From a checkpoint of a small transformer trained on Wikipedia.
Architecture: rotary positions, untied embeddings, local attention windows, value embeddings, capped logits.
Each number is 50 + 10 x the weight over the matrix's rms, rounded and kept within 0 to 99. Layers, rows and columns count from 0.

# up: layer 3 MLP up, 768x192, rms 0.202, rows 703-711, columns 0-191
# down: layer 3 MLP down (transposed), 768x192, rms 0.586, rows 703-710, columns 0-191
up703:44 27 41 50 25 55 61 55 40 55 61 32 51 48 45 66 39 41 48 51 47 41 55 40 63 53 47 57 53 59 36 58 46 38 61 39 53 52 41 66 41 58 36 38 44 39 56 37 43 59 42 67 58 54 34 26 27 48 38 56 55 53 57 56 53 40 46 46 32 26 48 54 46 68 56 48 39 47 61 51 51 47 57 58 66 47 49 58 54 34 55 46 50 36 49 50 47 64 51 36 53 59 53 53 62 57 56 55 38 51 61 67 50 49 59 41 58 49 61 60 45 47 62 44 36 39 40 36 58 58 45 43 41 57 55 54 70 53 56 68 76 38 52 59 51 60 54 41 76 56 48 48 34 40 49 47 51 40 45 39 62 54 42 36 56 58 51 49 51 55 55 31 59 67 39 50 58 48 48 63 48 69 53 56 53 58 29 47 49 54 47 62
down703:59 77 52 55 36 50 31 48 21 81 54 53 38 56 42 40 49 44 57 53 48 46 43 47 57 58 15 45 51 49 44 41 60 53 49 52 49 36 50 66 45 34 39 70 35 51 46 42 61 60 47 54 65 44 48 36 65 55 43 31 22 57 54 58 47 48 56 52 60 62 27 72 51 69 50 42 41 47 63 42 46 56 43 65 48 32 35 44 61 47 39 70 38 47 48 58 45 48 47 60 57 44 50 54 47 63 56 57 59 45 56 55 45 39 63 36 51 39 63 45 61 56 42 41 53 25 59 57 38 42 50 36 52 56 57 38 38 41 47 40 52 36 42 52 48 48 42 50 49 40 70 37 61 70 63 31 55 55 42 73 60 49 62 62 67 64 35 40 46 55 52 46 49 60 64 37 53 57 62 54 52 54 58 71 55 57 39 29 52 49 60 51
up704:64 45 63 38 33 54 52 54 66 48 64 45 67 48 60 56 33 51 48 53 57 62 43 51 59 44 65 67 42 44 41 27 41 59 47 45 63 46 38 68 40 54 46 65 58 57 65 47 66 46 54 44 34 49 50 36 33 51 52 68 48 57 37 39 48 59 62 45 51 52 67 63 47 58 61 44 42 44 54 80 42 39 52 34 62 58 43 54 50 38 61 56 42 55 50 42 32 48 44 49 52 52 48 49 53 56 46 52 50 55 53 52 47 46 34 41 59 28 50 46 54 45 53 53 48 26 57 57 42 58 54 53 50 47 39 43 23 48 38 46 45 61 54 53 47 61 40 51 35 47 53 42 49 52 43 37 57 63 43 44 70 63 59 51 49 48 49 56 37 70 19 47 54 59 46 40 53 56 51 52 55 45 50 35 61 52 51 52 54 53 60 51
down704:68 67 64 54 57 61 49 32 56 40 44 49 50 52 33 49 62 47 58 49 75 44 54 61 41 51 54 70 41 46 60 40 57 47 47 50 70 63 43 49 67 43 34 69 62 31 56 46 50 53 58 38 56 45 45 46 47 42 65 54 50 52 50 53 45 53 44 49 61 38 49 58 33 43 47 27 50 45 50 48 66 56 47 35 47 51 55 42 34 47 46 54 41 42 49 60 50 46 51 68 54 51 47 48 46 72 41 46 43 49 64 48 40 52 43 63 53 46 54 47 43 46 59 58 44 57 47 31 41 59 51 50 43 57 47 57 54 54 36 39 71 50 58 41 46 47 59 63 45 58 62 59 46 49 43 66 60 49 44 33 45 55 39 43 52 44 48 63 56 44 53 36 52 72 55 52 40 45 45 45 48 63 53 58 53 49 33 50 46 34 53 59
up705:79 58 47 42 43 45 45 50 38 52 47 63 44 46 44 60 40 36 44 37 65 40 70 21 37 51 60 65 31 69 45 45 52 73 44 57 37 38 43 56 65 31 71 47 32 48 43 62 48 69 67 40 53 52 52 64 72 64 62 51 45 47 39 57 53 54 43 60 47 55 45 41 40 64 52 53 58 46 44 39 53 47 45 53 44 44 53 44 49 51 44 47 75 33 60 62 39 37 49 36 61 34 46 59 72 45 57 38 48 40 64 51 44 38 60 40 59 55 36 47 64 48 53 47 46 56 51 57 48 31 45 48 52 44 58 55 49 61 50 47 59 53 66 53 49 55 48 45 48 56 50 33 62 44 63 61 67 48 53 68 50 30 39 46 37 34 31 42 32 65 38 69 48 57 39 50 39 67 47 22 52 66 42 45 45 57 47 39 44 38 49 52
down705:55 54 53 29 48 51 79 43 61 50 37 55 46 31 57 44 51 41 42 73 64 48 71 44 43 54 60 61 55 60 57 50 37 52 25 36 32 59 56 59 52 44 52 39 48 61 57 57 55 51 57 39 51 34 45 60 64 57 44 41 12 26 45 58 54 40 40 51 51 24 56 67 47 58 58 54 30 41 57 37 33 50 36 64 52 55 53 54 50 47 54 52 44 55 49 37 67 49 44 47 51 60 46 67 63 44 29 68 47 46 45 49 61 43 56 46 52 47 57 45 36 42 71 45 38 61 50 45 42 59 57 41 61 50 44 51 33 58 58 42 34 41 55 47 46 37 44 65 43 58 59 55 62 56 29 50 37 51 50 28 49 39 54 54 54 40 47 66 40 53 58 53 44 56 56 56 79 51 64 56 48 44 40 54 40 46 70 52 35 48 43 39
up706:50 50 44 32 66 50 53 59 42 57 52 49 41 53 48 40 51 27 55 44 54 57 39 50 50 48 54 57 55 52 65 43 59 59 44 42 73 47 38 50 39 60 64 35 69 59 55 55 45 47 43 57 66 51 51 38 28 55 41 37 30 48 88 60 47 45 59 40 43 34 46 31 60 39 60 57 33 44 69 29 54 55 63 60 62 54 56 57 41 36 59 54 64 48 55 47 44 58 53 33 31 51 52 29 44 40 52 70 43 53 30 51 40 70 68 48 57 42 53 52 67 57 50 53 55 51 45 43 39 48 59 67 43 43 43 45 48 42 72 46 63 46 42 57 48 57 51 40 57 53 41 47 27 53 64 45 46 36 64 55 52 45 55 42 52 45 69 52 44 41 54 60 59 46 37 55 50 66 53 50 45 52 38 71 52 64 66 65 58 46 82 68
down706:56 35 64 52 54 55 51 31 47 55 51 66 47 48 58 44 58 22 60 51 44 49 58 43 45 47 61 57 44 59 58 49 63 62 50 54 51 27 57 51 45 56 44 37 66 47 61 61 55 43 53 52 63 49 52 47 59 45 49 51 48 43 67 44 69 50 56 54 50 49 63 60 56 52 53 54 31 53 56 53 45 53 45 68 51 58 69 59 54 49 42 47 57 54 45 62 37 37 61 72 48 46 59 50 44 37 48 61 36 47 65 29 52 52 57 51 56 53 48 46 78 54 54 32 66 40 62 37 69 55 52 56 45 59 23 40 45 44 48 30 51 48 59 40 50 35 47 52 59 49 44 39 47 44 28 62 42 48 49 56 62 44 50 63 32 63 74 48 47 37 59 60 35 43 41 38 57 67 59 45 43 36 44 48 52 36 53 36 34 34 57 54
up707:53 59 61 55 48 44 51 46 44 56 51 65 52 59 37 65 84 44 40 57 54 68 49 67 50 46 40 49 45 45 21 63 41 64 56 36 50 52 58 43 48 43 67 47 60 63 50 77 64 64 63 64 40 46 48 49 34 55 61 49 50 41 29 47 39 56 29 51 48 26 44 59 69 51 46 48 42 54 45 50 57 34 68 49 53 60 72 64 42 43 45 50 43 55 40 39 53 54 41 45 65 46 55 30 48 66 45 61 47 58 63 58 51 63 34 53 61 42 64 46 40 53 42 65 56 46 39 66 52 49 55 37 44 45 66 52 71 46 38 42 57 53 44 32 31 57 61 68 53 30 32 63 47 45 53 54 39 40 34 58 57 52 52 60 56 54 45 38 44 40 61 45 47 59 51 51 39 42 36 57 47 47 42 54 61 43 71 37 34 60 75 50
down707:50 42 73 48 59 47 52 63 57 59 41 52 65 45 51 37 52 42 46 61 39 42 57 57 26 47 24 50 51 51 47 40 42 53 62 48 57 42 58 36 38 56 47 42 46 57 48 45 38 68 56 38 69 62 52 60 43 51 39 66 44 36 58 68 49 35 22 72 35 57 63 53 69 61 53 57 56 50 57 56 51 51 44 59 46 40 63 48 48 59 49 41 33 49 45 53 27 57 54 62 52 57 48 33 63 80 41 58 61 57 64 44 60 59 59 63 51 49 50 34 35 48 64 62 64 45 44 56 61 37 56 60 70 57 55 54 43 47 56 36 42 40 69 59 37 33 57 47 72 55 60 59 62 36 56 40 43 48 40 32 49 50 42 74 46 35 56 54 44 47 45 42 40 50 47 56 55 38 46 30 43 51 60 48 78 58 58 27 36 59 49 60
up708:52 52 61 44 48 64 62 53 28 55 39 53 44 55 27 36 31 45 41 43 62 52 66 65 70 53 72 65 36 80 59 52 40 39 57 62 34 51 63 50 49 56 71 48 38 71 51 62 40 54 61 49 55 65 57 55 53 49 52 39 71 60 62 64 58 56 53 39 20 24 43 73 43 44 46 57 44 55 41 54 37 30 37 66 44 48 60 27 47 67 29 46 59 49 51 50 48 52 67 44 57 56 50 56 52 57 69 59 48 55 49 36 49 51 61 44 47 62 53 58 41 57 67 42 60 84 58 60 53 55 44 49 60 52 56 57 52 54 51 49 43 58 43 53 50 59 61 57 47 54 47 55 33 68 40 50 53 57 72 34 49 27 45 58 45 68 52 44 51 43 45 55 61 62 66 47 58 59 44 56 45 42 37 47 49 60 59 55 66 55 50 60
down708:50 59 38 55 62 78 53 45 51 67 39 68 62 46 34 49 53 52 62 43 56 45 45 55 58 68 39 68 65 48 64 62 40 49 50 53 65 46 26 46 60 52 59 39 36 59 44 39 47 54 64 47 55 43 47 51 58 50 46 48 58 58 61 38 54 59 54 44 23 54 57 43 49 48 28 46 42 49 74 34 31 65 49 54 50 28 60 40 52 48 60 61 45 72 44 37 64 52 44 44 74 44 45 47 50 62 54 62 52 59 47 43 56 43 57 60 44 44 38 51 63 67 58 37 58 46 37 58 49 45 72 32 39 53 58 49 53 53 51 57 66 59 44 39 62 40 56 56 34 56 64 52 51 66 49 68 64 34 34 47 40 49 60 52 45 41 51 42 47 46 54 56 69 48 58 37 62 47 44 58 38 48 39 50 49 40 74 61 41 47 35 62
up709:41 47 32 46 50 66 40 57 58 57 71 39 53 48 45 35 42 49 58 39 49 35 53 40 53 54 43 70 46 43 66 42 52 62 66 58 59 53 41 43 62 48 49 50 55 35 47 53 69 48 36 66 44 53 63 41 43 48 53 53 53 46 49 52 39 52 57 68 63 42 53 61 62 44 46 58 46 43 35 54 47 59 48 48 55 51 59 60 47 65 50 47 56 40 62 49 53 44 68 50 58 47 54 63 62 49 62 47 54 38 51 38 49 57 37 57 56 56 61 58 36 46 47 43 39 68 48 47 38 64 52 62 57 49 43 62 54 41 38 53 48 43 43 51 38 48 33 45 50 48 50 43 33 59 46 47 59 44 48 53 38 50 67 50 62 44 41 41 65 61 55 63 60 41 61 42 44 42 39 56 59 49 52 45 38 59 40 44 54 54 41 43
down709:56 53 41 48 48 51 49 55 51 42 46 43 45 29 45 39 62 45 51 43 40 41 37 40 49 45 59 55 51 41 38 45 51 56 54 64 50 61 53 30 61 40 70 57 55 54 59 55 50 43 58 63 41 48 62 55 38 64 39 55 37 42 49 50 39 60 43 32 55 41 50 60 63 35 54 42 48 60 41 47 71 56 42 50 41 31 58 56 47 62 40 58 52 59 55 52 52 41 52 64 57 43 50 51 62 52 50 35 62 38 43 40 45 54 53 43 59 56 54 62 44 52 57 36 51 65 56 67 50 41 33 49 48 44 66 39 78 61 45 60 47 49 52 38 45 51 55 37 48 53 63 57 37 53 38 45 64 52 51 67 44 38 57 42 53 53 49 48 54 71 53 60 52 44 44 47 50 53 62 48 41 58 44 49 41 38 51 63 38 46 45 47
up710:56 48 41 62 41 55 84 44 54 36 50 52 33 56 63 56 35 60 48 53 66 56 35 45 56 58 38 48 51 33 49 58 41 56 62 52 50 55 42 68 39 50 68 51 47 55 29 59 47 59 48 67 51 45 37 50 52 64 67 45 50 57 55 33 42 59 60 62 51 53 40 59 52 45 41 60 45 50 63 46 52 67 65 35 34 41 43 53 52 47 60 57 48 48 52 71 61 54 63 42 60 55 33 41 61 47 55 46 44 61 55 59 49 51 55 63 48 54 46 78 55 52 60 50 71 69 45 49 49 36 52 51 69 43 28 58 57 32 35 45 59 22 44 64 60 48 39 38 45 47 48 64 56 42 50 46 73 32 45 36 45 58 50 56 56 40 53 49 47 50 50 30 44 62 60 55 51 29 39 65 53 40 58 32 50 58 54 70 40 42 50 45
down710:53 46 63 44 50 64 42 59 41 41 36 48 35 51 40 48 38 40 50 43 50 27 47 62 53 54 52 48 28 42 62 13 39 57 43 49 62 62 46 41 37 46 61 46 33 50 46 39 40 53 54 40 60 57 61 51 40 51 47 47 73 68 40 41 46 55 53 56 44 67 48 53 43 60 45 47 52 58 64 48 43 39 50 59 43 35 49 62 53 56 54 46 41 52 61 70 56 35 42 58 50 37 50 45 50 32 54 54 48 28 59 41 49 64 70 51 53 66 60 54 74 53 57 43 41 57 37 42 34 43 51 33 59 53 57 58 32 51 54 38 31 59 27 47 52 50 65 32 61 54 45 59 56 38 57 52 53 51 62 32 41 56 50 41 39 54 38 42 53 58 42 66 61 57 59 44 54 32 58 46 36 60 36 61 53 37 58 67 44 44 65 36
up711:51 50 57 61 45 54 60 48 54 52 59 56 56 50 47 44 50 30 48 37 61 51 58 36 51 55 39 58 56 56 56 49 64 57 42 59 36 47 46 53 60 46 57 42 60 52 53 44 46 53 42 53 49 42 45 42 34 47 65 59 62 56 58 55 25 41 65 57 39 47 49 37 54 40 42 61 52 64 50 44 61 45 36 63 51 63 49 57 46 53 51 60 58 74 46 50 54 40 54 38 42 46 42 35 43 57 44 22 36 50 65 46 54 52 38 53 59 59 50 58 38 61 65 53 41 38 49 50 41 59 62 53 32 47 46 53 53 31 34 52 63 44 51 52 51 49 40 48 54 45 44 41 63 33 41 54 59 50 61 51 81 45 61 55 55 47 33 38 56 36 44 42 50 53 51 52 39 43 45 40 54 59 48 46 39 48 29 25 63 48 59 62